config = dict(
    n_head=6,
    rope_fraction=0.25,
    qk_norm=False,
    init='normal',
    lr=0.00301,
    beta2=0.95,
    seq_len=1024,
    steps=2386,
    dataset='wikipedia_en',
)
Each number is 200 + 20 x the weight over its row's rms, rounded and kept within 0 to 999. Layers, rows and columns count from 0. The size before them is the row's rms in percent of the matrix's.

# layer 13 MLP up, 1536x384, rms 0.0848, rows 664-718, columns 320-383
102,170,158,174,197,182,179,173,217,192,209,205,219,194,184,198,202,210,195,193,191,161,220,195,223,202,209,213,200,228,151,179,217,231,208,171,220,201,212,231,232,225,206,199,169,214,196,172,224,217,200,233,210,220,208,170,225,172,196,173,201,220,210,215,159
097,216,182,202,189,190,210,219,179,228,208,197,169,175,186,229,215,201,172,159,229,215,194,212,193,194,200,222,241,217,190,240,186,209,199,178,196,165,215,208,190,203,233,181,209,225,209,183,205,177,203,190,179,198,203,214,209,176,193,180,173,160,220,216,220
096,198,181,227,172,220,206,187,169,187,174,184,230,221,243,227,182,200,192,215,216,228,222,165,197,174,214,223,161,195,211,225,181,186,191,201,192,211,206,225,217,217,203,174,223,196,196,180,179,184,201,162,176,197,213,157,217,197,179,255,236,196,192,196,155
102,169,197,215,189,191,188,168,198,168,191,184,233,196,229,195,182,191,200,160,182,231,210,196,232,214,199,202,170,174,210,201,216,157,201,190,190,179,181,236,237,204,195,176,166,187,165,209,200,196,186,203,205,234,183,229,219,193,185,199,186,171,182,204,178
093,222,178,180,202,166,193,189,162,205,205,215,201,190,210,195,187,190,166,200,220,197,229,229,197,235,186,240,183,216,216,219,173,179,213,210,175,193,202,219,233,179,189,198,187,199,213,208,184,199,195,224,197,226,230,155,179,194,215,166,189,207,196,208,191
103,168,196,189,202,187,184,206,214,209,231,222,187,178,215,193,165,194,169,185,220,188,230,201,199,192,204,231,196,184,170,200,230,162,207,162,215,219,229,200,204,184,167,234,239,207,189,201,231,204,169,147,184,221,215,203,175,198,196,204,197,192,188,243,207
094,200,201,203,175,197,208,163,210,209,191,170,195,236,190,244,195,209,185,185,185,214,201,228,173,204,189,213,144,200,216,186,201,199,199,167,194,174,199,195,235,192,207,229,191,226,186,189,183,223,198,189,195,234,235,212,150,194,208,191,185,186,240,202,207
101,194,201,218,202,233,232,213,131,213,219,204,194,183,190,194,200,200,223,188,221,193,229,201,208,194,189,208,153,180,183,195,203,216,189,191,197,172,164,239,205,185,229,202,172,180,207,200,215,196,230,214,206,193,210,199,199,146,185,178,216,194,203,199,218
105,197,219,188,189,206,164,185,192,231,181,224,174,222,192,213,217,194,252,197,183,191,206,203,195,206,207,212,184,207,194,198,205,184,213,181,216,208,169,196,218,210,211,170,221,181,166,227,211,185,210,214,191,225,187,168,184,171,177,191,201,212,209,197,232
099,163,196,251,203,205,155,191,203,200,194,201,211,186,173,227,214,206,208,198,188,201,144,185,195,188,230,239,183,192,228,181,224,204,216,164,172,206,238,179,187,201,204,206,161,208,217,238,203,233,203,215,215,231,210,205,220,166,196,210,183,232,223,215,243
108,201,179,179,197,200,218,214,198,192,183,206,192,237,168,163,201,169,183,168,224,160,137,180,204,209,219,180,190,171,200,227,198,216,187,192,174,198,206,185,206,172,198,234,198,214,199,200,201,201,204,218,219,225,222,202,201,174,170,236,213,230,220,249,211
101,200,207,177,180,219,198,240,211,201,196,188,191,202,163,206,221,181,170,175,204,199,193,174,197,199,194,209,209,211,194,193,197,223,200,172,175,182,213,203,179,183,207,203,211,185,247,228,193,176,232,229,210,198,198,224,237,186,220,210,179,182,231,209,212
093,243,185,190,197,209,230,223,203,186,215,218,216,179,215,237,180,203,223,199,168,176,204,193,183,219,223,205,131,200,196,199,170,174,190,196,189,200,211,221,209,229,176,222,210,203,173,154,172,197,163,195,213,176,203,210,252,174,220,179,216,236,235,199,184
101,223,175,201,185,214,221,229,215,240,196,211,205,207,188,203,204,167,213,194,227,177,199,219,148,230,215,214,199,182,221,166,207,208,208,197,216,191,231,187,217,254,205,208,204,215,186,209,210,174,244,199,205,171,209,223,191,194,203,208,236,207,210,168,201
102,177,171,188,181,226,194,199,202,226,171,176,205,198,175,233,211,188,163,175,208,203,189,219,184,189,207,206,181,197,169,199,208,204,189,208,189,160,221,192,163,171,170,210,187,205,218,231,210,170,215,163,182,222,196,219,226,186,167,218,166,185,152,202,195
103,180,197,210,199,203,189,154,214,202,226,232,212,207,187,217,197,199,233,165,234,233,196,207,172,209,179,167,161,232,164,199,222,192,158,210,163,222,202,220,233,214,240,197,243,161,198,171,222,230,178,190,220,221,236,191,193,176,190,186,200,199,178,198,196
102,205,177,202,218,221,224,192,207,225,175,186,207,206,182,174,206,218,213,178,201,179,153,201,191,186,206,200,203,212,219,157,174,177,179,253,203,195,218,216,247,216,173,210,216,213,191,194,199,220,218,202,177,228,186,207,201,199,178,196,197,208,184,194,221
102,223,208,180,217,168,189,217,194,204,218,212,215,227,218,230,233,204,207,175,199,205,215,207,221,189,211,202,205,190,216,191,197,185,207,191,190,199,157,207,218,151,187,190,178,223,185,220,204,199,175,208,192,220,183,198,218,229,181,195,210,186,227,187,191
096,198,207,205,200,198,225,216,169,163,214,201,219,223,175,185,193,218,190,218,214,186,229,209,190,251,192,206,211,196,226,211,208,176,187,178,194,192,202,192,197,213,243,176,263,231,169,190,192,197,202,198,178,193,219,220,225,155,198,170,205,202,199,204,197
108,209,215,155,169,204,232,172,196,227,200,159,208,231,188,197,171,160,198,185,209,174,186,210,180,202,224,189,201,200,197,206,229,210,202,184,198,189,209,162,207,213,195,203,186,165,213,181,198,199,182,214,207,197,154,198,177,177,183,180,196,179,165,178,178
102,201,175,189,195,200,218,211,198,196,178,201,175,238,205,210,218,175,142,212,213,197,218,185,184,199,204,249,194,211,199,210,177,198,191,192,183,206,197,233,191,209,203,194,233,208,214,187,219,221,176,192,187,170,238,223,203,184,169,211,219,211,205,224,184
107,175,174,170,211,193,184,198,213,194,205,204,228,254,212,207,225,193,183,185,201,208,190,194,186,211,177,212,229,208,206,223,209,180,205,220,213,224,192,205,245,189,176,179,195,215,192,203,213,206,195,219,192,175,190,175,229,205,197,206,176,212,202,203,223
094,202,176,235,194,139,217,175,228,209,199,187,185,204,198,201,224,184,220,197,221,209,194,183,170,210,205,201,192,180,180,204,224,213,190,226,200,207,169,202,196,182,213,201,198,199,205,208,214,191,189,212,187,200,212,233,195,224,247,229,214,183,203,206,175
102,167,190,189,181,224,194,200,185,178,203,202,196,216,206,206,218,190,217,208,185,224,202,189,177,230,155,209,170,185,187,182,176,198,200,211,151,193,218,200,225,199,214,228,215,209,170,182,157,211,193,223,198,201,209,215,180,191,199,246,201,214,208,255,218
096,191,219,205,169,198,163,194,206,224,212,190,208,202,174,223,190,201,206,183,230,202,199,174,171,220,175,192,228,199,203,169,223,211,153,214,224,191,221,195,205,213,192,224,181,218,230,196,175,200,205,198,195,201,193,225,194,211,179,207,204,215,207,184,168
097,167,236,174,166,193,221,185,179,194,250,230,200,230,227,229,220,223,226,247,209,190,202,183,185,197,201,214,192,196,187,198,190,195,230,209,189,209,230,171,176,164,214,198,222,190,194,215,189,226,236,201,184,231,190,194,194,229,251,196,206,201,218,208,218
097,207,200,200,215,202,195,212,164,173,225,198,190,165,163,222,204,192,184,210,208,190,203,185,190,205,175,177,213,244,183,194,188,208,184,205,208,195,190,175,189,203,187,198,201,190,190,183,196,180,220,191,203,206,191,195,184,156,214,220,199,144,206,219,214
098,203,151,209,185,214,205,175,203,187,193,190,249,214,182,213,214,181,197,170,177,200,218,196,209,193,176,196,212,209,240,186,224,201,196,183,177,205,169,175,210,197,197,231,178,247,246,188,206,174,235,203,211,196,157,223,185,208,186,193,178,215,199,222,194
096,179,144,229,198,211,219,218,192,236,209,204,201,174,173,183,221,196,191,201,218,198,222,221,179,174,201,234,178,209,214,211,208,174,201,212,220,191,224,207,167,182,191,177,215,164,202,231,234,199,230,199,196,198,203,176,193,187,222,210,201,175,195,184,223
100,201,250,180,219,235,197,187,173,188,197,234,238,198,174,225,160,184,192,190,230,192,223,193,186,201,202,203,222,238,157,180,216,195,212,226,237,206,208,212,224,136,188,180,176,182,189,211,214,228,172,197,202,198,236,186,211,232,177,227,207,223,194,198,196
106,161,216,172,183,224,163,210,197,199,182,229,211,200,204,202,204,201,186,235,201,196,196,195,192,164,210,186,227,170,199,193,198,236,192,209,200,199,175,244,189,230,180,189,191,225,226,241,182,213,205,249,176,174,218,206,227,190,184,207,237,183,213,194,189
095,171,183,200,182,199,166,193,228,193,187,222,240,252,202,190,179,238,206,208,211,214,211,185,182,221,186,212,202,199,221,186,230,232,184,173,202,172,203,231,209,198,178,195,171,198,200,214,198,167,187,232,217,221,192,202,128,189,224,214,197,201,217,218,160
092,215,211,229,201,167,166,202,179,207,177,217,217,238,192,213,191,213,228,220,223,232,201,208,216,183,169,218,184,200,230,206,223,236,142,169,242,188,187,172,202,183,221,225,196,201,202,199,198,195,219,139,215,186,194,193,214,214,154,216,210,184,199,184,201
095,206,194,215,210,209,188,198,154,201,152,218,219,178,204,200,245,200,226,201,185,195,209,216,209,194,195,202,199,200,192,247,233,215,211,222,189,226,176,235,205,197,198,199,211,187,180,216,191,170,213,233,174,222,206,206,209,212,218,192,211,177,191,186,198
097,194,191,194,171,205,170,191,170,181,237,227,206,187,165,201,209,201,209,208,185,231,215,184,214,222,199,195,242,180,195,208,177,221,191,177,208,221,120,220,182,232,211,227,195,220,196,191,195,157,184,250,207,195,193,199,193,212,213,194,175,213,179,182,205
103,188,196,182,189,186,153,201,157,198,248,199,198,183,208,205,192,215,215,205,175,186,204,205,219,174,204,213,168,219,201,216,197,216,212,153,190,231,185,214,206,196,163,176,192,161,201,211,208,184,178,186,186,214,184,166,219,224,193,215,196,179,183,203,211
100,200,200,213,197,184,192,200,210,155,204,211,155,169,218,212,183,234,175,207,199,203,185,218,202,201,218,183,160,207,212,214,189,179,192,187,189,211,178,242,163,209,220,224,169,211,184,186,234,207,211,228,188,186,152,201,169,260,192,198,197,204,184,195,180
102,215,183,190,219,198,178,187,187,214,202,197,202,214,212,211,218,183,234,193,219,205,195,200,209,235,213,180,218,198,214,219,135,205,222,213,191,234,178,233,180,180,180,200,198,212,215,194,158,202,234,199,224,197,184,180,216,197,195,203,184,185,212,209,207
101,231,232,227,186,152,219,202,179,230,205,166,221,214,221,190,230,244,189,200,230,219,186,196,205,206,185,216,222,174,212,190,253,180,215,200,204,200,190,188,209,207,188,216,172,216,204,225,214,164,170,188,176,204,183,249,159,208,190,198,197,180,213,198,195
096,167,171,181,214,182,156,237,204,209,202,188,186,187,172,212,211,171,214,208,200,178,197,161,190,219,223,245,187,191,179,221,209,212,188,197,196,157,199,207,160,187,156,196,160,207,176,187,193,191,184,224,215,169,211,171,207,198,185,172,186,240,217,201,203
100,169,179,227,207,175,183,164,189,248,193,169,181,199,175,214,209,203,216,216,210,204,209,170,201,157,211,207,230,219,195,220,151,209,211,230,225,180,161,217,214,177,193,184,225,201,234,192,194,187,192,192,170,202,213,182,244,183,167,198,194,181,194,209,201
099,215,167,185,221,203,172,188,228,198,182,164,204,197,186,191,201,234,194,191,185,194,239,223,215,249,182,225,182,210,193,223,184,189,239,211,168,186,201,230,179,229,195,151,175,189,206,218,210,186,211,197,170,160,165,183,202,180,198,234,176,203,194,202,217
096,190,215,197,220,239,171,245,189,217,234,235,184,214,197,233,209,195,212,227,187,212,213,191,216,184,191,217,190,198,180,215,245,178,184,154,172,198,209,229,207,215,184,207,209,170,175,196,200,190,223,174,193,199,205,210,198,245,181,207,187,184,218,183,232
104,177,209,213,231,204,201,194,212,194,163,210,211,199,205,210,158,230,211,232,222,207,201,165,214,220,178,210,184,168,217,221,238,204,225,216,195,208,171,223,188,188,172,191,187,207,232,183,201,220,174,182,234,185,201,189,196,217,210,177,194,234,231,229,197
098,227,177,218,236,206,209,190,194,233,220,212,203,194,187,204,169,166,217,169,160,173,183,190,227,197,190,186,179,196,205,194,198,235,220,188,199,206,197,202,161,165,182,206,219,189,207,230,176,197,189,189,188,180,210,219,203,193,202,184,237,174,211,187,186
099,156,215,201,174,188,195,204,231,194,182,220,194,235,180,213,205,170,218,193,196,160,169,180,171,199,175,190,183,205,185,175,175,230,184,192,208,196,174,222,182,214,211,208,161,207,171,175,210,206,194,216,190,194,193,232,214,181,216,185,189,155,232,201,213
103,177,164,192,206,213,200,211,179,183,194,194,221,172,165,205,202,184,197,216,186,194,201,173,170,208,220,198,193,198,177,197,208,237,177,183,200,185,173,235,206,185,190,202,200,201,221,188,201,226,200,188,185,194,201,175,205,180,200,234,186,203,192,229,185
096,186,222,176,192,236,239,233,195,206,208,215,189,220,205,241,222,204,196,216,178,231,252,234,186,215,178,215,201,150,173,215,211,204,215,223,187,180,176,195,193,189,193,193,195,189,196,212,195,181,181,219,181,194,159,190,181,228,210,217,220,195,217,173,198
104,220,191,171,222,180,204,197,151,203,178,226,197,186,182,215,194,182,193,188,195,198,189,172,176,211,212,178,208,208,200,218,225,231,193,202,195,201,210,201,202,200,200,213,197,192,190,174,226,216,236,217,208,201,213,188,177,188,204,209,196,208,200,176,222
099,200,198,224,188,218,177,184,206,215,180,138,209,220,178,192,214,169,229,189,194,191,197,176,208,232,213,200,193,178,210,229,180,210,165,185,160,190,179,210,226,222,199,205,166,182,208,226,181,151,201,244,197,209,202,207,204,197,222,198,193,242,191,204,199
098,205,213,186,202,188,184,179,196,196,228,186,206,200,194,174,210,165,206,205,194,217,212,217,202,223,157,208,173,202,195,190,202,208,156,228,188,196,215,227,190,207,144,178,202,209,253,179,190,175,202,200,194,187,200,172,181,170,197,202,150,215,182,175,202
099,220,165,192,220,178,214,208,226,210,179,202,212,210,218,233,202,218,212,215,231,185,186,159,186,205,197,233,206,201,209,181,188,217,199,178,208,206,222,209,217,199,192,207,181,210,227,189,189,170,212,226,194,218,169,191,184,201,177,193,211,192,213,250,194
099,198,214,232,212,199,207,195,207,201,176,204,229,185,210,216,204,201,178,223,226,197,200,221,205,223,208,184,205,193,181,231,197,184,222,206,182,196,193,205,221,203,227,186,191,186,225,209,204,193,214,179,196,203,174,183,218,212,189,175,192,237,180,213,180
106,209,186,176,205,215,241,217,214,213,207,198,216,190,265,238,239,186,171,171,229,199,227,198,225,206,221,204,175,168,197,177,194,227,185,193,203,188,209,202,196,178,199,182,193,211,216,198,193,217,201,177,170,205,200,216,213,193,173,203,196,235,186,188,179
091,181,183,213,227,208,221,205,190,214,213,207,194,174,212,171,216,197,226,195,188,186,168,215,168,186,188,209,220,163,178,223,175,196,209,194,212,175,207,248,242,181,194,195,217,218,206,223,213,211,204,206,185,209,190,195,165,189,169,183,192,189,206,197,183
# layer 13 MLP down (transposed), 1536x384, rms 0.0877, rows 664-717, columns 320-383
095,200,225,228,193,214,208,176,197,201,175,182,218,188,215,188,201,171,210,213,190,236,168,204,182,205,185,177,184,196,190,203,207,188,200,174,209,223,157,175,174,208,227,168,184,200,183,181,202,169,170,204,198,177,219,180,200,191,188,193,192,167,232,199,255
086,201,200,175,226,209,184,244,214,202,236,192,209,214,197,232,217,202,185,197,223,205,218,195,199,192,197,202,203,214,173,182,227,235,232,192,160,208,191,200,203,196,190,189,219,196,175,197,204,102,214,190,197,211,174,200,189,225,220,193,196,187,214,202,180
089,203,171,192,199,180,193,167,196,191,200,223,210,203,167,202,173,247,209,193,197,210,193,208,181,220,181,179,207,201,185,167,209,205,212,201,219,181,213,181,202,199,202,199,208,177,191,212,187,191,198,186,196,191,188,235,223,188,213,174,212,175,189,203,202
098,188,166,218,166,193,206,200,183,191,162,144,172,194,222,203,225,206,174,170,211,187,192,202,209,195,178,200,203,190,166,185,213,199,195,204,210,164,179,193,190,183,214,204,212,208,180,189,210,96,189,182,189,209,214,184,203,205,183,227,204,218,178,214,209
101,171,183,208,213,192,168,184,207,150,198,159,182,224,161,220,177,178,199,173,159,212,218,235,190,164,204,185,204,195,198,187,203,176,189,193,212,194,177,193,222,196,180,179,199,175,195,187,250,213,205,186,224,214,195,191,182,192,214,185,164,165,188,163,199
106,231,229,199,185,205,185,213,188,198,214,221,177,216,187,180,195,185,185,171,187,178,189,191,213,191,197,205,157,170,186,210,210,183,178,196,169,262,177,191,208,217,203,208,203,208,185,230,232,222,233,185,162,194,188,209,207,202,197,181,175,213,217,183,213
086,220,210,184,204,228,171,265,215,230,181,193,238,203,245,181,198,197,200,215,160,199,202,185,222,203,201,189,177,182,228,190,195,187,215,208,205,226,208,232,196,227,162,168,177,181,205,200,221,109,180,176,198,209,168,222,206,229,222,197,204,200,209,191,213
114,194,212,228,159,200,178,199,177,230,170,213,218,213,189,193,170,208,187,186,192,178,230,186,209,214,173,207,185,172,203,198,207,166,155,193,247,203,185,169,171,186,187,176,213,193,227,186,238,204,234,207,184,200,204,206,209,215,203,162,159,191,233,187,151
089,187,143,185,224,188,191,197,199,189,199,208,201,189,176,169,201,202,176,210,205,185,208,180,215,193,193,216,234,198,222,203,190,185,190,194,193,185,208,200,205,177,218,187,195,246,199,223,217,145,193,188,220,145,210,190,192,220,217,181,196,202,245,213,221
098,185,199,169,169,174,157,176,154,216,222,205,227,196,197,177,185,177,167,199,211,215,177,177,253,197,174,173,194,203,170,224,204,194,187,194,191,205,225,158,158,192,193,192,159,201,187,172,217,222,192,178,204,191,191,193,191,193,176,142,210,198,172,186,157
122,196,195,182,214,209,210,192,208,191,195,205,212,205,219,182,224,198,186,217,196,194,168,206,228,150,176,191,171,192,204,180,184,197,191,168,222,217,199,238,198,223,213,237,172,191,212,191,260,176,207,205,183,189,178,199,197,184,180,169,204,164,172,201,208
097,222,213,184,221,193,193,231,210,203,211,199,200,171,213,169,181,184,197,210,210,197,208,222,215,204,185,182,192,207,144,169,205,234,221,225,198,223,201,205,169,212,208,213,172,213,194,206,207,128,211,193,203,190,193,205,197,238,244,204,217,181,191,177,196
088,174,206,206,177,161,187,178,197,211,188,192,204,176,192,191,245,193,193,169,212,213,194,195,221,163,194,200,225,188,194,190,154,188,185,197,220,190,137,206,214,158,229,216,209,195,241,254,211,196,216,190,211,189,192,172,170,172,202,202,168,150,164,186,210
094,182,192,194,206,205,199,154,165,203,221,190,203,210,191,177,224,187,195,196,229,191,209,205,181,204,220,236,220,209,222,207,195,160,189,197,212,214,205,192,191,114,189,194,161,184,215,200,193,229,191,204,196,178,220,222,175,184,211,177,156,187,247,215,193
104,205,217,208,194,208,243,191,177,203,202,210,214,175,212,211,140,182,191,192,205,211,167,215,192,183,183,181,221,222,205,224,192,182,181,211,213,208,234,207,205,178,199,203,227,183,206,201,216,242,199,188,216,194,159,202,194,182,193,214,190,227,186,208,214
097,189,222,185,181,201,186,136,219,205,197,205,192,209,192,216,208,210,207,187,192,212,209,197,221,191,195,195,192,186,186,192,198,207,198,218,191,192,200,199,192,198,192,186,204,210,225,182,208,227,214,205,177,207,193,191,171,206,237,192,174,175,200,223,190
098,211,207,192,178,174,163,249,191,192,247,211,183,228,205,193,173,189,199,232,235,199,244,194,206,183,189,216,184,178,166,192,228,200,189,170,217,177,187,198,170,190,161,196,222,180,216,187,208,201,172,189,201,197,204,208,183,166,208,195,165,138,184,251,186
104,216,198,191,206,184,194,205,169,173,217,203,187,242,212,195,217,169,178,205,222,201,185,189,184,200,192,205,173,184,182,211,198,223,202,211,184,207,174,199,189,213,180,212,203,211,184,197,221,150,213,199,187,222,187,185,201,172,217,234,208,212,192,217,212
086,219,209,223,212,218,197,199,182,223,186,196,211,198,203,209,216,215,199,178,214,204,191,207,198,188,204,206,208,185,174,208,199,186,231,190,202,197,185,225,187,195,178,186,216,183,191,221,196,125,190,200,216,190,206,169,181,204,182,207,176,217,197,188,223
095,239,198,193,195,212,217,189,193,200,206,193,211,198,195,199,223,215,183,258,200,196,185,202,188,223,234,214,183,205,207,181,217,203,175,196,198,215,208,219,195,219,219,186,199,218,186,179,203,209,163,205,206,240,225,193,178,218,256,204,196,184,210,181,235
096,186,197,193,200,196,220,199,205,209,212,191,156,231,185,201,174,200,198,211,168,209,205,230,211,211,216,186,196,205,187,196,185,185,201,186,208,191,177,246,248,220,187,210,154,204,184,194,229,209,188,202,158,193,245,198,176,202,200,156,203,195,210,173,250
098,181,212,195,222,194,158,233,185,190,220,200,166,193,190,206,208,201,179,207,188,203,188,176,213,183,199,187,186,191,177,206,178,184,222,205,201,214,182,207,177,205,196,186,211,206,178,191,189,180,204,178,214,209,159,187,195,176,185,174,196,199,202,220,162
091,211,182,203,195,230,195,205,230,215,204,211,194,219,200,186,207,191,179,210,167,185,217,204,197,206,165,187,171,233,178,206,180,202,221,188,182,192,203,205,187,239,203,185,165,224,196,186,174,237,193,184,208,186,186,232,184,208,208,186,203,201,191,187,184
092,184,215,207,191,173,157,193,193,212,183,218,210,174,182,200,201,228,166,226,181,230,220,211,195,208,208,204,219,204,192,202,226,200,225,219,216,239,199,194,194,186,193,227,192,205,208,190,174,167,192,203,170,225,189,220,211,160,175,188,193,194,181,167,173
088,202,201,207,202,193,206,183,167,200,165,194,203,190,191,164,220,212,181,178,238,191,205,197,195,195,194,209,197,206,203,163,217,209,207,182,188,198,211,184,208,213,194,206,201,184,205,202,225,221,188,191,151,223,214,212,197,161,193,213,199,214,186,187,217
093,200,182,220,199,198,159,162,188,166,180,214,200,193,199,165,232,188,178,202,166,190,148,193,192,194,203,186,191,164,198,175,212,190,197,189,183,235,172,215,205,193,186,201,199,157,204,203,212,192,163,173,202,207,217,249,177,199,205,189,208,216,188,203,195
092,246,228,184,204,221,230,202,219,203,223,190,214,203,226,191,212,256,191,193,183,217,163,194,225,197,177,202,187,176,207,192,220,217,215,192,191,187,215,228,197,265,199,189,211,210,175,206,181,194,203,201,220,234,235,202,172,178,227,201,168,200,189,214,185
094,225,216,230,173,201,199,176,190,203,182,208,200,169,237,186,186,207,200,198,205,193,199,180,171,227,210,185,138,203,177,192,220,212,184,220,202,196,197,213,177,192,209,192,180,202,183,200,177,127,193,179,210,200,197,207,187,210,201,197,227,211,196,186,210
096,172,162,180,190,185,191,178,204,182,191,197,212,195,182,197,169,190,201,214,174,184,157,222,194,178,193,223,190,193,207,195,189,200,191,181,230,207,211,193,180,191,195,224,209,179,189,216,204,176,187,193,242,199,223,209,193,175,173,192,196,182,198,177,201
091,159,214,219,190,206,207,205,197,159,219,206,179,183,176,172,194,189,214,228,174,228,216,220,212,211,186,182,209,182,183,114,202,196,204,213,210,213,199,163,206,194,156,205,241,190,214,181,212,228,182,205,192,190,184,153,198,201,172,206,203,192,167,215,194
102,165,193,202,218,171,159,191,176,174,165,201,192,213,192,189,179,228,199,175,221,179,226,208,198,197,201,189,229,192,208,202,184,213,189,198,194,199,228,155,193,199,178,149,188,172,181,197,217,220,184,185,177,165,210,195,201,224,192,199,215,208,184,225,181
100,223,182,190,208,192,228,196,233,184,196,194,193,191,183,218,195,197,208,199,171,213,189,194,190,190,233,198,247,194,215,163,192,195,221,159,197,224,201,193,215,228,168,213,187,193,235,188,207,142,234,181,200,211,222,200,177,207,205,162,272,226,179,193,210
088,186,211,184,211,179,174,213,188,176,184,182,186,226,195,216,180,184,192,198,229,203,180,199,210,200,216,178,201,199,202,175,203,212,218,161,205,202,226,206,173,197,201,199,206,182,169,224,167,171,208,165,206,176,164,204,212,218,210,204,210,191,250,199,200
090,204,215,195,221,205,202,167,211,199,189,211,185,189,213,206,177,191,183,202,194,177,232,204,197,201,214,198,196,174,227,229,209,189,235,212,182,185,182,204,198,200,203,230,201,207,182,222,180,8,221,226,205,202,202,203,229,220,182,190,209,203,162,186,187
097,207,221,219,178,196,171,208,194,224,179,211,191,215,215,230,172,215,189,206,190,232,217,210,184,198,205,221,189,165,211,164,247,176,201,223,184,168,262,187,180,197,197,224,196,176,205,175,171,137,228,201,180,223,226,206,184,196,174,164,210,180,209,180,192
100,211,234,201,196,209,197,225,267,201,164,218,196,200,190,254,193,196,197,162,205,181,212,206,205,222,173,182,177,201,186,170,202,200,186,189,181,214,214,201,197,211,226,178,220,201,186,154,213,196,214,187,218,185,216,221,192,171,235,203,162,171,217,218,199
106,206,220,174,215,202,182,219,238,220,197,193,192,166,238,155,211,194,198,185,187,189,205,215,196,191,185,185,170,226,219,222,222,198,210,225,208,204,196,203,217,208,191,203,231,168,193,200,189,210,198,218,229,181,207,220,192,216,208,206,214,167,167,192,183
110,187,189,190,187,206,195,182,220,185,196,196,215,176,203,208,173,179,198,171,216,188,189,201,230,223,195,149,187,197,203,207,223,209,162,188,244,192,182,188,192,203,180,190,181,182,182,168,198,206,206,201,194,184,200,209,246,201,217,165,210,188,178,204,191
108,210,194,191,229,237,200,260,189,195,187,226,169,182,226,201,186,172,222,204,224,196,196,187,197,204,159,182,209,196,221,206,201,143,190,212,166,196,238,225,175,189,220,195,189,176,196,213,229,195,213,203,240,189,204,196,188,188,210,209,164,188,171,193,199
112,206,194,174,187,165,217,222,230,229,212,218,190,211,208,189,206,195,166,188,213,203,222,175,188,202,222,154,203,168,201,181,190,193,188,211,197,186,207,194,186,202,224,202,197,176,198,175,183,204,190,197,199,211,224,193,218,206,217,219,202,170,199,215,160
102,162,220,182,203,226,239,208,181,155,186,187,233,231,220,216,184,212,202,201,190,177,174,205,157,186,177,156,199,201,180,165,220,192,211,183,222,206,199,201,204,195,210,216,231,207,186,169,179,156,216,196,210,206,181,190,207,163,231,223,220,192,207,225,164
095,201,197,225,207,198,270,215,192,186,191,190,223,162,222,198,208,169,206,210,192,194,209,186,188,180,201,195,226,170,190,208,194,197,192,209,214,192,182,181,203,163,202,184,212,181,232,175,191,126,205,193,222,166,190,223,187,175,186,166,219,184,206,221,200
105,191,204,206,210,195,183,206,219,168,220,205,232,208,204,158,224,175,186,206,223,229,182,157,206,178,211,191,196,196,203,207,211,215,208,202,187,190,229,197,201,146,180,178,236,163,197,233,156,204,214,191,226,201,215,194,200,202,224,198,173,208,203,175,163
106,183,182,194,187,193,162,222,175,255,217,210,229,194,184,201,204,214,177,208,258,199,175,199,189,190,189,192,210,173,157,179,214,199,230,180,214,180,184,177,221,177,197,196,208,193,188,211,204,174,234,193,203,191,218,210,196,232,188,219,229,244,197,194,233
091,172,193,207,184,213,216,196,177,167,198,191,166,220,210,190,202,221,140,191,190,218,234,204,210,198,237,191,179,197,206,210,198,204,190,232,217,215,187,180,186,223,228,182,208,227,217,169,195,191,184,203,188,221,181,197,196,172,177,230,162,221,205,205,206
102,205,184,210,179,188,222,175,230,195,198,200,187,191,191,224,217,194,197,199,179,210,190,217,216,176,211,190,187,194,220,213,211,173,202,207,171,199,204,237,183,197,191,224,179,187,178,181,225,211,194,240,216,196,203,202,219,224,227,174,194,205,172,215,194
098,186,195,178,216,198,192,208,242,181,202,205,202,179,192,183,184,200,177,211,164,232,192,219,208,183,201,184,204,198,220,204,212,200,184,200,181,197,184,190,197,201,194,198,176,178,184,200,172,210,206,179,199,223,205,204,179,208,190,194,207,199,212,196,168
095,207,215,191,184,180,196,205,183,193,184,184,212,201,182,213,212,216,175,229,208,217,225,178,209,208,201,224,202,186,183,212,204,213,193,193,184,211,152,193,214,177,207,208,207,175,196,248,206,197,212,240,212,178,209,174,204,219,198,180,233,204,188,196,193
099,204,188,195,163,221,185,179,184,242,204,213,231,192,212,188,200,188,206,194,189,200,174,205,177,206,212,203,189,229,203,199,204,233,189,177,209,225,199,208,196,208,253,161,204,173,202,192,207,215,214,190,205,196,180,178,158,216,209,207,238,191,194,188,207
093,202,191,160,206,195,177,198,188,210,211,226,170,177,198,165,207,201,181,232,197,230,184,204,179,213,178,201,177,218,196,253,221,178,204,183,195,209,184,196,194,230,187,181,210,205,201,169,197,122,196,173,166,189,214,222,183,209,191,197,174,179,173,186,224
094,179,220,211,219,181,171,190,186,204,188,217,206,180,228,219,186,175,204,178,198,209,163,219,199,205,250,197,224,206,206,208,206,198,240,224,184,208,226,197,210,190,216,209,168,176,199,173,167,161,211,194,195,205,188,202,212,178,197,212,193,221,178,198,224
099,200,188,223,214,216,200,206,187,201,220,190,228,198,215,214,210,198,191,198,188,191,217,242,221,172,182,174,201,223,215,203,223,216,208,215,207,191,195,223,205,238,176,166,153,170,183,171,202,212,205,224,202,168,249,189,226,202,217,188,168,197,155,176,196
100,207,209,187,203,183,206,207,184,174,213,188,225,194,173,199,206,181,186,199,205,243,160,196,201,211,204,210,204,215,205,187,214,222,203,150,221,232,220,211,177,198,185,202,211,178,195,197,161,204,215,152,243,179,207,212,210,218,177,180,192,221,183,204,201
109,173,224,219,233,173,228,193,188,193,209,186,191,231,241,199,160,202,191,200,195,183,204,194,200,187,186,189,206,208,204,183,185,201,218,189,231,198,188,182,218,202,222,187,205,159,227,207,185,208,197,172,173,185,145,201,213,203,200,212,216,194,199,179,214